config = dict(
    parallel_block=True,
    init_std_up=0.0177,
    beta1=0.95,
    grad_clip=1.0,
)
Each number is 500 + 50 x the weight over its row's rms, rounded and kept within 0 to 999. Layers, rows and columns count from 0. Numbers have three digits each. The size before them is the row's rms in percent of the matrix's.

# layer 2 MLP down (transposed), 2560x640, rms 0.0581, rows 1814-1900, columns 240-319
099:522421535556622471503452420543513548475557540486456471598568474563530442456474636547443456425483482545479505465642534439455499471512545463483535538515536479460558634524443484505505435544508484459517517548501440391364515533539516495522476468
113:483409460501428544459469534533570526398555501512544510523515529504557469531617437470504465514539409481442565462528486545547518513477537445517567408416483630534529487528603520506554464491443445488456508581470520452543445527435474470519468452
107:538507513472420522502486486507524483499464486569578494501455524530518538421501509517488551518461540538404452489463540459479470486460526515502527505535463486603499530511542584434513586421449523509552531517503504454555468478500552447499543420
099:587480475415510435461602484445454447509472449600578524482522502520479463449406564493483511502497521462515534571458532492477469541532504442533550439499514491494500637484430518550460501516523411465461471571479561558497437582457560430547466515
093:436485546465559489488482457589475443474520478499549452454501505487482472442496487587513537451514534495498496542559482500523413483496492411511557589549581437552466492502474502534473502569469530569536522490484486489550491473439496505485472437
101:607592558515524544562543528429569485536538464597448584521554492543472485514506547571503428519544478440505555523599505544432612435499472482529526583536603487496461530547509616480445399499510422516522512476454515486486434514517543563433556538
105:526567416518533484352507487532511443469486453568483517456557500545492481457406505583492489501473424558499573495607532450485555563430529489551432503406451582503581489599556466472484564451507477552564510540543414620475533464571535488544441501
101:594512518525628392519490483536578520508474474456475545471480484504503555421501540573531495488461544579484587409500543571433533522517492511509402437526531525546486410511530568418563514510416479409552512475543481447587449580454440548475556509
098:478505528558459491489497429519456578592499466573524517526498503562529485498521458508474573525513495361536531472619411416556510475506485479512494423489551491527496487553483456489440487478470496514509545527504477454428570424398477526592524484
106:407493581484544540533444554460460624540549457488570501497516471473553478391522473535474440479503455544578555548542537525597514509517482546511542444453452583504470479522526490476489470430463539528472504487609564469493488458475558475463540515
097:560567493507589547551435524441458586513493481539419538454571543540434439550439569499506504510486451448510423551477495473507554544453497535437518485560566568547453510477546496549563445499487541445495501555581498449576481522468474466577424514
095:494505533495499409481459443515507429527500389395403441488501511562431534489462484470455471557468468358532471587477527497451525536457491472497479522441431524555544466550546468463498474446495579436521411459573527483571497526535526618461635461
094:502555529471624466523374558470433546567512439442539446486482432560386490496560480506496495508547397470497478539583578454559439480456573513546452486562498535505422398492514431539540438454502499386494559478463493538468605526435576539498552494
102:540416500581484435460518569419570555462491478490461534533535509458530512460542522486456556508529552505478557498651513479524446501498512441513570427517482440514464484498486439425500524550495539502463637527439526498496474464391509536522471432
101:450509543557417436518455431423533467441499491506450497485561506496523546501449500455577570533450478478523434489549416427409542432511480501461435527500540365454615500638501477518517547541533643475386451457460437510522446499502436514580445523
097:470569595544473513526551491492539457491427568521581549517455543499462480539414473555486519445437558502521510584534535500556550542581446523424474432518511511539505509589612577468468417455505499562451432557460533525504642475517593487529431459
084:575450446475551477484489571449537445470483485396522524543545524527435538488487495538528416455393488519570446504539450557494502536499460492449495431563425518495392475546439519591544543556513351499477478530479562522513548451480523533521518518
095:492566450514542562511556464534531463467489499569545513500493519463442510459471480532468538465519479459541509474394474480379538558518485557474345539499487514454486519585428465619534527474510447513579567398504490431496516456495526453560532411
103:475571483544378546506529478529490444474493422507481562468516572465528528476427504566429478512517498511439504442446454589423470513488496519520477537525511389484494447431527543573492516472511541492538529496524445493467409445349456599483518506
095:561530467546625459510482542520426473536496455466535527474523579536440603497493433489451531578456403573608467472538453384510522492483549511456497543591468495363535405564489468537452518453433489538500453551520526599518480488474541570419544484
091:561543461459442573496506421481418499550485500421445555486481579482546536449466478608528398460493494562440461583478536554558489468482479521524493554528491497627498511503474455459508513488607504520465520584578450445538511329515529476559489431
098:481533483536445497481443455566462447468409372416412574475521359506467536519523523478461483458529526440528577543436418553460561515541470578479606458436570538575531382443589474557484486538475479499482577458456549459509534464570465558480409612
100:475484467513507539379597496498593431496501550371348481420541413554449497495473396423415498476524464479463488576476474452522536596488558487518534464485525454423428449499530514511534426516541500493551509436446500492465523474548542362544538490
103:490561431526585557403533433499608482474613484453575441513480357491388454583494468461514480491529529563502492412527470462532449492384575482530431547469538521525406449489463446569514426447371462490525458536522415477528488515505426475473495475
094:483457526479568473479490445455425519490432483513579442493441491518551569558569501528396512414545442503440442539532513474560464496520495518568550652607496423491532392475457476516459483430440459472519496493572488580436551578489418584522467515
098:451513454596539503474442412565512541599431511537439500472500565477452473523529500539421523533503452439620424470500406444527470422463440484503472513450494517451583525568499466541481472410442509457481508554521495459529552454481542514475447423
108:473471537472498492516525467529502517492588466434464501562546497555504477565495526452504492522532430537529518492472460525500542532515404580572478510490511554508596560465498482522517517485442449430568555565474457458477470602498523490522456476
113:564439557558494529475455529379447429516499494510434558524563451524582450535518540575539582621579638508553515569570529620429482578502592393533533564429548486493460515570515517460450425564493474470505428546458502488504422472566435465448454416
098:545447486564492420562438503521546559548470536548471494551438506440520463560530465537502470464504506568475477452549462450500477543412431481499521386536487456463494479472546444448579583563502532517520547552408542499530433571480494473616579508
102:447463462457429414520485529462489478525466447454475453495505464402437476513485464510494492440402562491478548485521527457436492486405419549480560552559425453418492571475565529475451517594467525480513490491466528524503448443503553464506508415
094:545469513448498570570413461509472477479577523488498484385490470423540477575453557507444524582535486547548465451488430565480472456464575517442499491430465371524518529469548509524404552402465423510543560422576486473501507509503480453500442547
102:558513586460517635522502589494474494588578442591482535588484619551504569546540482528546404492526491516428535484408527533532509436488549547521511554500570348598502533482574541449478426454402447462566536542507523500516474473514483574572509417
096:530566452493452596539521611537519561398515498597543368536473460528528513508415557432426470422479500540529520487516576514477474501432477517583431577509467500428563485532491569505528429480507494568461459477525532432450487537478446535547483499
096:515515495446479498469504501446534564564511528476489570541544510498536491483474417470424461466528513510478530583457466516503473441450474425581520481606498466627567537460561507508522542399431402425458409466402528449505430466528472551566507397
096:468532398445585544436485531479532438521589492452469516483558624442603496466547478558536484500505579467546486496481490500456477497435424627439476497498515450505495637513481533509567451470475555461554458525544510607496363550513529459604465492
096:484551488491440480436520554549526487428504559492503502501350441525485467474491457570505516555544514539560512529436429552542434529518496453542544525503509554536375486517451422365452445573498492465466567543506493509598476467433554487527593399
099:437614483477502477507508538464534528532594462513481494428421514553487438464549530472470509585467546502508520516513563526506528470522462471489513445540444555451472463486537507466560473437499488542519469588394523508528341573466513535524430485
093:503466464530455519508489498480414524484446518463553594467479496454443453385579464501478586596454520448562534518496492539585516466523473599457524540542488450506532516391500480519497591612476584564523519503508474474498609562450514597596473539
103:488487477509565451504458521419493435500454468555512511591499470514477435464513473484445444530427505449540529513512567503541465477481455469534558551485531498471375449561497480517490418538539521404623513523490508574487582458475469511539548489
093:577517465475364442501476536534377498517495416460446505478452523536459525370432413477478498555454460497483529525513527521517486503472507533456452452579499503469571399435589444477542563574523510594453523444475519486537487549562459439503483511
099:460582455371582505533511460577520424443536496477523455519560435554483473495507475499466450483481500419509517441502319572459511473542469475464499540498511503434467496519509488510442475543595581595468543423554509523497415418593418534508421507
107:535520555538431508515435564511487552469419451558521501503428546544488538530465478510487527466500459443506535512548467513512396595441502402507565421564519476581547457467542491528517599532409489454424523561444552534459534580493537444574453501
102:644519575562522625505468434488564497512494454408528580599516489431436513585583415491531448422529479523552480574522603515531625505434564529489510532472499508595479452533458507481448544483555477541490564460491488417511589450473460541480492436
100:503484477566460487441472441593466451597431449429485404487568429488474542480530554407458465487556461641614475339517426595435485486427537579501562435567463538478526491434516490483473517519585553463544488609533525490592493578496519580490506463
092:527488554577493490442476493585512501452515441532457502452472475565628473521590530473490508594519469490462488439511463440463528382414443532450500384595553465540541506464531542495473519458397443523531406517548515485450632423506503516501415515
097:452476450492597491520394593472511552484501483506459577430464481474442526484515401500548448515453473467560428552601462511559489485395478445605454457522479567490408528422507470574496561470477515479579557479519500579466529362476596453514579549
095:557554507498476409519607540534449513579435552430563529480464565535479442536426559481491483542413539484408519530453442463439508485559560481521427464466522633499461466488505497434552465531473489501467501557418486548401359597491549539575495493
096:521385420527614436413491455557533446385583499478484370483468523524467476503471568469432571485506393534558522457452457530510472513473514404502473472512446551520491605438583532509467517461596448566403558426504464572464596481433467531491545530
101:508456508534658570426448499520466529504513455467444462484484559448532484401533500559563486451524559545524593541471523497506493500543487565507489424510524532465552487581505469511534431443516486583548521453554419439536546496453495407469575463
107:487410452483519508546495476496476536541516472500420491470378502444440518479435428441426474522489540497475490585570510503498482448553545600568430544477538559551529451535575589588527458454420564466545458487492489492499484561581575511487529492
101:494566366422514598446600513532441413394478615416428674536532456509508545452434498481525578500584518511569510443503513431467482576521477452503504426488470491564530455495448555426577457554572474513539533524530452437441410537491525546436530525
097:452465527571473514493530529503501610482554522461441479531442531452551524551466402498466571481639561523514545469484583491488441501457476459569480466472460464495484506567557501512501552547547501463510437555474542431519525458501449444427490510
095:526499495461546557564495493483455522558499514502527471476516573566504410506436570506511522462500510549537491536558465516515488420519505600513585514400488485430547553514573538503519450394622493446555470532558512568442619474473572444534583559
114:613527441530467581524534568461503543500435483545463549524407503532475423534537408434502507395489490517464455539544462513473562541493551567445398510449524551430409500501468473525567527610451521555412542490464529538541562480537448512525435601
102:476607519484507548526445526460491572440509471601557518597414505454411483477432500519502547404513519546499560520525523510493504526575467548467457411543499471489515594512452485448523472461510444439510549517505595539539536457448537453628503376
107:501575526496565488494483516498481473549478508483479448446432454546556510540563587541498537504477562526588439510573588548540506510573531508409492416464467484485404602509599518456490495409491552437510497506504435460457482512503488495479490450
091:455465514428519514448492549471480484555462539474470467484383528532438540500525488496509398502599477486502560564475517514465416500508492509456500576514591495510476561504528410539570500481555488423457468500498491491459520510639484449502499482
102:505508431555500591516576456501514514505562474547439447550569526466505494487521507411497354421549529598467524447328677443459490479461471451476544512455523491483491533552559463470493511531523396488468452553524552477440395467617500501503510553
098:519508561563520500488442527463497436511470434479407514501395616520523517463483592550521546480466517414514486544471494507487462498462563492570550526475423542447582502398546476566563530411479483480447454479512447422605542452531539452485520487
099:519588469526467491482478556431476508470522473593488493467511518490349517448488495577470540474553493483526549531598522499555520443522546530590526462532446468524534558504453477492545622475480443583460489469594572463453516414519459399510439550
097:468472438556550472443521505529453468376514437546560490546463499438409476500527411540564519435473527495532520490493476466636502488548480530600500428575538447480557389581530520603582510602517419493546548530447424426464507569560568452459461528
100:483444582588448607446513484525560563502522443549477454402470458388628488413506508521528461525405602532478363573525497492480499552488548479489524573478467543576487386521465554486506494508500466643419431514497541559518539513514600502479522490
099:426535468489468533509471517463461502543536525542439453513595485517501555408421522384553485616476429524518541391478495502475507563429474456568560460477394437476481456437550438479613451480458467542444484454539470546499552462469500516571545510
095:520448505440357608516615527471563495520493537509462464549519479487547562500509506490574483418527510548527476526468420482452472548456538391530504598507556436511507522479333454446454482491434508538470463413562519570455558457477537573558474486
102:496508524575579450553495492468479531446514495450511495564454515477542556451455451525436625497456435492560511507463472556562441583451478512418557508503391428431441453516482389522494501486512548468480449461458423522539627453402578452458484512
098:453514511493509469543519595480548442490469537467449484439558465552520526544523509484523508459414519469469520504461484502489480442522490548490493632474448501467539433481502574603490425496435509475440579476559485444491467505478531531379476497
101:443498397534490550438483518451531594549442427508540537563537490470506482540444477501468521450502509523524501532531481468503521453486505548513441476444441467544471545548493621449491450469437518542447479485490492474623338483410709563563534524
097:454531528499553464495475561495496400469530468420450509523509517485494406464551564473394487369447459550371560533507358427413493454539515511531461474488571489493464441370589561458523537520534508535478486503412501549469509531575421475521566554
099:488576499504512526501403431444479519509423490509430514486482449508508529603578470482470510521534407616523508499444488513493500580398494446468465461469498501555563566477556574613507494512474437499509491461480486464501587466520505498505435510
095:490499495490454563554526516485455485464451518495539472453549540565454462411564489532501585516531531483485483547536485560465482487524516480463590458484448564476474560583406450567445490439547470537529520546571519555593474440507510445377414493
101:520564427518546396487532504454533477519533488547439469380500475476500533497433537475476590529516561470417491522550498505391519502505479473577486492478615600500530533444438488436465514501490548548452527516477487472541438475477530533511542490
099:523498500486414500592514497488398485498340474563485492503488598454514545480482494471507498505449472548452516511475487506520550570438541484534500565462530544460425468499491444512439464541529570476482547495596472477574648550449556594494521580
105:558487533590484448494511502413603423461525517478546484502438457457579515442463463521404464535527495512478395607517482530448412498573514501503507482507503600510437535506558613431463567479474500527469453475474502576495565505504580568541513517
109:384480487616520626525512437447502647517401478495604555531583488494513508464537448533434455481414440531462508512449419526486471386407434487558542551536486533566488526451439550461494562492459508591503467480466534455501552478468560522569459488
102:523569508484581471515425601448577526504549536658483520470400433516570443499471521440558444447515651407422540502567529515480433449482561523391522495516601504490511406510537537529530430531467457414502487437465452547512401540450504474541563511
106:509510483449486439477522468564511495485483493480476507481609492509559534469547536492445632485516540545582484494543486495571527446558491533524591520491536483522427511488501513400432441500446584465481535427497425433474411599491559449535449451
096:499488510510530578438510502432423483664436537520452567544569473439422527485419461517480534483459435463507513438428588488600557426508509547505544544505437512500483521452487495563501486566521604576495527533564434514444467526540489493506539538
099:512453523490571612445581524461343558523440451503576495429490559548470525462463479464523488485555592532537527557520573552519398546451540483433439496463521443513489428444503552489466498476490495557532555469485389582564535480600537462519411529
104:507538551544526508494517429522486521562400509535549444434588493441392611513452466581387464512563473583521471527594519477492480451482485542506532474511498565522491480476579442437391484440521568443559511513475451555543471472571554529530384466
101:416442537462475583529438519477496479528532523493541547430483406455439506510481547487513534396468504581489503540440524446608501494521504591557478486577480562625500512439604510400447570550527441604484455446484484529564434487521371498526496502
096:487526455451491443466507590358531513496483528493446494525468485561470539544562604519491551513453457369489444427512481527491516490548587515433531535524546528552528534499514460527475437545530600456520441490496426500510596519584561535515496498
094:480562557413524503562494381474544483493541504477473490424526412523457446477453588578541519541388577534466601473454529549481587487503491483444486558537578550534606523507504562440489527450503564526506481479412489549486480481518511522470565573
099:412478466507489563519469491529562602511509565458588486431439496486490479479471544465497509458417517481458486480534456509620619422480596484486480448516531458459486514500537482506483492449437520495440481571445555528453491506457440435520531529
090:483518575578512539486512538537474529485465518543473486477517544517513449496583557523467507557449442527547474443532508542498528493519507524522462422506600517464561528585540478513507391498431482399532418477470535439520495491449583455514461477
103:457511591444474542464567547518532485509568560432445421442434474560567344523512466510615467483452536537583499495530636462540467522424530483520369552484574532456566488493488551539501533482551550519547522515557550522416517492506502417521478528
095:476522531451453599517459580432506453536566539509509444489463475492557441484427565528498463428519578439442568446551609583474451500648485474444537489503457470411397547456535486532474446562496510473580424445526471589466522447403468487513504470
100:506505483501541455417467356533485525536499523559562524487482482459594538433585547572510474501461451564488455542526500528433589537509510468563469496434491497602587479497521497426483541558529518502419449598414549547529459506407523473552442531
# layer 2 MLP up, 2560x640, rms 0.0612, rows 1815-1900, columns 240-319
094:518462503473454476511409479553539434571411534499541551489431475401555548524564445539502560467526502574454508432567579570520478605499446430493550479522437429414525425530482549506512419395413516556569599462507532418493512489523429418513438491
108:599499470396508445453378473535539490602466506462500502513453524575542494522484512514568563473504502580492554504435463547542527573382559464473569495454557453379524471529445555563484517547534537527527496528559525462425516502437535496512466489
093:551512391481534489513520471478511449494495565488442514485534517448525501467470562459469417572425505468572617517492550517529453506483484588584558406535450521441492547455604475454494546442518459538568512476466568483519550486469485512582475442
088:414400471381428523520537478513502548449466481532537519454499437468500566426571462540506393512546454507498474457591494533502396540554475498450565712527502522478475492486469500459448502632435606579502480525466596528582502523478488524539540523
074:560575426414549477537515512400553433526481488570482424537526449509485428471453520497518449541506543500446523577496486548450530420495531449619497629567579491545580603510464504507478419551474459461510515461445458473501464513533478460402490479
112:584523506471586549543510523449503562571457534392471512415470436535540518552483560510531499538508504463459546549500584562431490456514489435440450460469530449597574413545451560524466528639561491464432524443451448552453552510556474535416555496
098:559549488405507480470437493570593486641418441492506583563520430468506611484450466545491537542429605487416548494474415453478545535518512510540415477392492475487502536419487489432421502503466474503512476518497412562481475466520418409497458559
111:443522563466522479493407445591433511539446484549567548541563595523446620461550523493429494502518547453506456531618498472528521527458568484438458577526511494436521447572533553486481448588436475545439404568525453564545570443517542535491461504
108:474488608518446545523489540515484566547630492474540438489512433477548469463493504469416499518510442564461518465540485532597519533565511537489600549427451490490453428482465564494520482461502500518558501522481553527437537486560604501561532529
094:553462532528555549480556431408408558572495453420573490474559583545426526466455493469518511508549450498536450506581504458508501580532560488498508449562553442467571563580572445448534462547574553470459505557510526515434444561417447479494462500
107:425537534477528526481523563480496483448519554548549509542405490533487495516524394469476522457482503486427592498498576486539455460529469446519412519513460441446553519494443491459528436588478504517411421561558479546453529456439503598537564486
097:533583428491490488509474405433536516469481558593507544485499459465512477591558512582596459490577509516470497473533485487528462492483542579405430551474576382383496563467519428511441516509507610478484435508560528471564419391483498504611500586
115:607563498457445517538433430432533541468581577525420476582622497447453489512519500501435493422522457374502484526502469512430392389510508469414457545485564558363555555552472557504524427465541406481484582500427528480430415465545514562507459503
100:648528493491462560475418523504464502555428453399573442458506544500568531451438488497518551474532507513404523433627588539515401537480561495524416562404507557519510494485511549544496545484500560566484465565495530571511501506494469529528460497
104:522565482443529453561485526451526475466418513502519556493514592423592514522560590541601582472494560533552477515524530496452445624546492483432496504459585533526453471528504560544535469449538574463462460582536586444499421538475502542500416568
144:474439520485571445474514531447571543383597452532535483501525540396555498536516472532598663478502525526458481565483470566510491498425473473427418581613480424556439538498519501497524433548459547485492629525464508573422450512523605494577406451
102:484530513560478517513525424535458441579456516500406575514494451592501559521439526476475504473467403506422554492643462524539493453491511515464484502429498449421441483499503570440501515622462520495518522613552546512479472434509514510446574481
094:527533521498407466523493550467405556517504479512509459568384472549429482490421534488419454475569462606544630578500598508434471458579510523548604580555493484542544584535452495483542504524463402475547481507509473492435429513467444522475485403
106:442347489512434508614472532515479493549444522530538656484593577486501528495536527513552412462578380477459452401609465435471489519459551477447536554548456516508482604465518569476455450566458526523488508566472446548574493422490445481489490469
107:480462464532494488578622484473498501387533537506505526477493505502447508570566535497529543486476502501555508431481449424451468563525412462592402453459487476390497475550576451525412584401533599482504475525473555466490480532489574526515448572
092:472465513527452547532494486487469531512532463470503483481486479505518541574555484483539494564521594536524534521462542564487501477503479466396599543407498585459478455455472531529391403519501494467486576525406490487509424463422530612481482543
106:460444507349429461433444475486453455471478529475504494527523448488504436506505545410543489466484434490480456584412515457532559543555467484468510428471485513531554514404468415460392514530473576473561576515498650510496359494431427401514459511
096:510543480396498546477506442589488627509536491574505566498543503495491469547503459442521475496535490480501456475536550538520543543430509516462546495495421542497545518472526426482500436480502474485435609574517365429468610545399530449513490504
092:570534585414508508562531469477510465415561470530554521330487430468484469497500492502454446592625459549430535495494420463424455459572513533490516483501438516456492513533452498441462522493519452539523476539540563535425501563493514505428506543
099:474515523478447488465502437536428515438472553479544491391500565504527512526553440446522487508539581530564433466495453499528500436388491420533527535512521393485546475497530494561503536539492506517513454434520468588437482508461530490447405470
103:602486446524439586609479499565496533462497570621529488476518512514470577510451467493451441556480543494500472540509501518461433394487505492628471460541506459505490415462555561527539501461458465477546473511464488536504493522471537427476467434
114:575506528583440509554514469393465397492575524497560507544614519457464436433474451581504622473486479534527468528484496468440382512457443463575381516448494476447505558541477531576490521463430449573408504484500467448515544483535556504597526536
098:478499542526460478535531456465446609466461562525491462505519653446531562461446502515518417521514412429519455481548531483528489369477474476428531521421543555378427488433506582389473554455474620500553587478504487481509553437538538497460564469
108:500552535478498429477482513529494474494525598484578576494443429589414528478496573551502405477480530478472463403548379546474558564394477453471534487508499566488553478478493618486473591473508523500437509585499604486553501467528507435469480584
108:499491431492457489457441465499497466597449548492487433520596548561524471526540512517474441490475422542499496583578495499521459471415467503519464557500477451514561531529479505454439491542634531481417454464529441477488544518468438495564473534
088:557506526469442552518536448513472546551486657575495440515458447506535454593542533589580602539503514513436500438430560522533509523459458546557395518561558485439503489450458448517567502447468469555452477609500520532601593430553434511389502452
094:473534465428499508468546470472557484510487430568478575476499489464560545481454530452519457518559520520497469477520498440388471513460601506484523508495522490478492533423493400543469479463450494540592442492489582491452542436531464487472562442
088:468544529503588502457444501466456487476466514373525545466487545511528405437549493615490495415454488517473528461452509539491470474534478486440416483444485579483525444506492513539465483444456499474560542464544499462423505503571506409523565518
102:544508395441505445458547495500508519486458475409499535539483540399552450531511483496527501522498537480539510503460543451461514477428480546503411574509499493557479587473470488435547468450464523392526484511426575556472440531527587493499439494
095:476459544534541490520480552495571435398552486466478560548477518464545491524422496539564488499455523507571465482475497401566633547584570450537560447641508504433408546526481430457576466505419523457631542504455397426590462522472509519475467509
095:566448467613494555373567520541498503560567478524561568459491421492544502594432488458499383455484455498650454623496436504491599397557526517540473553519482504421441514474471438406517423460472592538466606453503545526427513522578500482377516493
093:479534472525438507596462526522569572501527484445513500421526563537470487477421561401511446537471459528549453462481409543414462626416447552475582437428441419563410465433454496475511485420449510476473493510475460490418518537476535489482616452
128:576431617491536529473464464479520509453489507472503481484487484484513450459556552509535466559520457454560516497597494526403512520539596451566506514485444498485490473637463594531469548485469513443464467527495496428540463434529511573452450515
098:429560519587522518535564487567527511492435489463525454457600446478546414585555463514513547383545430469489565524506506442412523493547566506561457486464416609534503455534515486530476461434474504459584536580510433450490594491503523457494479453
094:566432486420470439504445568522487406516460512521515495495442473570498524486537458426533539573530511484419507469394471469466469486488460459596471449473514443561528447494493553469596460524544535562465470445530489423450460476556537443554522601
110:524578487575531537492590596501505622369505529521511490465582554512561529530518451534445438462517571532464444504430594487420416638468533499469488524436559476506486478474546418529510462528561440515362492573560524503475515497383479463408517549
106:509538476461415483529531516500463519546433501517517421526419608465506519578421483529551492411485484471433485528527430377537509529464524465466465538472466487524507492513417459538441631439512477556475604508524532491517472459451585476418643446
109:479458548549530459542457479458486524432522553529446555421531507448524512561511477503472492483446409438554472518393532580491418471467473471473441526455511448476552486440465474524529466445475524566524516528420457522472415464565522368564505550
090:503551528475495465514554532466472535402436455483523516529547458460593451509541530543515567514512526410490549495516480544489461580505481501439450411438480566492498466563564437536548499490534543599482574555451463443515544516510487515461493589
110:525494519493466507479512470560510452515526525461405551423568631600509497583387548551599529534566593513495493517468456541452634542470533508565537458521609485499510433500562606483548547523554540513481512560511553454511581414461542432470503500
094:407489524421513518503445439609508504472512496487573533421423474449460419463471515438534507574494446412458478543555403545460460489499479444495558474443459499515475526589513512491504498508486406526431540569474507556426447573484482523530492496
093:531527433545527494519444507608435483423578468449530417541475477543626564528413509463491534479480490480509496535505565447497429489451513465452533519457583526494489528455529462462552447446543461505442491425489483554600504497430462581456480493
102:485513485578494532546420510585573454463539491547503533502551541501507435480549587523476531555525488565521386501488551573514474551447493484507440472514568482487452535570491617587523417427491493627483529463525513588471527501456481537469490469
107:556519561457562450485580421452570382461467468547551505412514465398586524491569444430553503538510499554471492401606507482537539532509450613530575520495465471512589493537503483511597529447470494507423491519497503440475477532480513474551518519
093:488413560463512553568505446547480532606495500454485551607542441468520616552490489471530496533487473534592484492470464482567600482543516506492494493539414445514456419541506484507493511510491549579558567555403430495459430417505440392469493428
095:483439567418479521609467489454471493540488565523462498523493557579457503551543525458454512450520556480443544513544472582511552555468566447576634545573511412502486468491518500477405515399563496486483470515476434609411432505521432450455438460
094:545553583513531442526488497528456509564490523530532463525459484483491573488484457595567542512520515442489504444503456522459542497457496491484459443527471460546586409517473477457460569501598426534520556511509430419600444481551467495461505510
101:468447468528435539447453491480632487580460538523516556544549465524639529486504470471545503493448555503523481498419535528462603486519551610521421476493490495507475524483443544559589543560495539543493505451485561488448499443512479536513576478
105:436535531507380435524397441478507455557465484545598514497522628543475477568564497527520514475447496448497446381494488572421508495459452507450540528510477570552447459485515572495529499407474449530542519548518560490405504514449461516495464484
098:505502553477609431534467479498476539580510557528498422510480495521537468528580532486560526491490436541569476477483466494547447491520476460442425479522437596501503543470517461463423488567561480515513547516560519490586543555427506513539476490
091:493502539506487438419427461643539480509517631538480464443449500550501484453514504569480521474497468544513425474449415476463472541558560528559427473528448528524490546479585523476465503529441481531495560543456627532540494528488456529466526498
089:560504523530502455587493518491409501493499508522510506528470497488538467513373517577533538430493541455508449554502460497512551489479544479396486572477433517470529482442521405418427479530449493579500490440530465445607485559428581490525558425
095:455475472407522612431513537477406523481430512493498577564540526568548542466493467488516531531458573571474518476595556531521556505542483566520517546468532533535524504501564443514463472587560553535500510516424346596520519476525485530638462538
103:545468535520518483553509459556561511472597490462516532538608507456533486511471537425531517504439478578493511481469421496512508463414431489525562522532485375454464425482477500532515510506524527489456544502443390596525576466483564473519540482
098:528564563453466591556447481458500462479478455495515417489488520520469502474536485559545491418517473445542525509529509489590492520437522497493504598574489424483579408505489501497476540540523508468573607463484480459536587507555532428470571511
090:560458544594436474547520561485568391394484496600441531469482490462502546515630518472494485505471570496483457450516566513530554469474552318536485503578478457495537464499490507465505482449601392554441472517512446541381481574538498428502499462
088:526578491566516388489568506513465461462525564537477600503534486505516458490441478444495509428557533558442492561513442444449432506562528484522511525501473456587537443463539471432498533525489585422535475466449541489469515575489538578437492612
083:553600515492528555473569420562486480463468482420574418407538527508458512433562531481531595431441413452489501514494436544431427545548503488526580599500579546533567477526453528524519456562498440467496460532479556559489544519390457442459485538
110:579458533484435513526602443562504512514550414573556474455504571465570600526554481455552480537535435488505447536515563471453476500466413463482448524496499553531438535503558514523484493456424501455374483474460426531498485455450537565499577518
089:469507544477472526477534495500482467483557458465541459465513559539487479479563455518437536489535602582434495455558451584417547460409447554496456402502472537572518480465474497476544384540557530515561584518509423553523566490477530528531437468
114:579445369469448541609523456528497515497518472509553453512610511471462487525435389513498592530521503515570483624400437515529480507501466508447560523529439454430471496436495541510484545494475512550510580494552417510585596539668588419477473500
094:568405470496545492563534498521522461587469442463570505473456502484542478510501546558501435396509546430461478469564477503513436610501534454437527501549425481465483575540509555469544504470365472484430590514444362392529506507546464532550559557
099:426525498561537573425426542523480577459467510446498538576498495462456409560488480475564419542565491505499445516426497427556472545526519462497446556500459437474440490543499569569511449528432441496466467526491502468536491531573443524566553573
103:543481473517472384564572553532494635474569473527551578498444548587543586589576401576488525510533492630526516504505470504441489478502485537529575383493545481442491451521441488491455505523537634519529489459422513474589544490561529488596501442
095:426370565453431507561488485402406549557558441517521496447635436420439560470445433523564655575517514554465553537590561473417488522499492525587549484510486527487533465511493566402532483533444422456524521529590510487497507568642547555466519481
087:473412552467494505555491585559513549482535511396436581546488609578520465511484501487463577468490373507460496505500478489492408498493498489538508512536487524461501495516523469435520508538383533543465458490530440450478604540444448480417459437
099:532482481386573506462563515536526565479506493490438469478456464485513447487513531559505448471475494529551454568504577577490591514451476480543483526507485498509496476527508442556544433555497556537431563523478570500449588561415467557455567611
105:475502531519522527515462502582534533533530451595571472516562520377500425527491513557469494489458445415536382491560491456564600511432398569492529526562452489522477500542463490441509633445510518556396440536482548424410499482442586527508554542
095:626512498483464503505526476441481514457522458511429587443504567451576516545501450528532512493514473520410498460561589518450461477475537480385543494491454453589502563552428497504473452473606385447558561463575486504382501486490509495477526480
095:495558555460540516486445443529470486373451503440476447570464566567567487503545613477534495460554452479483478541553529601468508492492582412494506546516467426560473620568575443508502484550557637516368515446522428488475543483465442553575578486
093:450501590518458423461462404431584506488520559500439567502490510476482497507481490406479434527501506511500513552460570451583483507456509557583550551441588562500513510542436437574481609428566545475502504544567454569565492393446452479457492455
111:445487507608443500457518479463534468552528450568492383512482514518449423508577492504502473494453536562508566530510473541490520466494496533509457474512498505459537587472482531501462536464534438515518373490467568496528466436619568455487528508
107:531482535459499517356568539545440517536548558603504484441466445473548531497542538473368490534541546596478517533549552427505530466561520546524519500584488515502615499352451486399463525488496503471501510466550462589497529484586489529505409612
106:477535533436522457493480509487437568509512469531405513504437562468436491501573514496516462477501348493422467498550519539548659512449561548497507532473474524443476582546453513462520491503468568446522447483531477480461486500567565478535559479
086:490549439464433571580496501479438521692541517432361599498469468618498496525502518446581451437466574501519429575481469436508549493526515513499504569507562422466418471606488525650531477613481541457489423542510446459545551501518499496565405531
081:504521513454462474492469538475407424501453491520507561585515521553457515484556517532499543487607570552510470527473624535476569529467534448545505551501507407532596489582468559514477592443521528435509481610567602516577605503525536444478593572
101:461506508579547559588558513533515576444412588455455506594515463537539492475524496491434439420534447532557524463562460554513502589508520438514509494399440469442489463490539442497430437542629505441422476472486401597434466474564484583489583621
143:488472466369483544517481532488488486492550518494539466527549511510524450434377478373450495513550561440476513504505474524519594572488537486524500539485436451409477453556598496405473521424513534628483560486545531544502458447497425547524525487
093:551479507450436423430572503518525496452492485466593560470457475431391516515464492499549529481482468457466478455450602494479501516535439433530480529425476555457521537584453415542519508519593520524494489372501469438636546512493592467496562534
090:513521502580457561472482495466456498570444547357568471559561525524432571538559462554505466433577495444449553516499510463478601433581429455498504529520448555483540453528559515436437450504486583476520490446458411497432558579508498411516594479
113:477492591342502477434511445581626509477525522456559500422527518490434415443498395536450504522510448512527532427506467411535514561504404514483482453504484528525471554525455489505425483429394460476548521504517528431582486470489406551426555390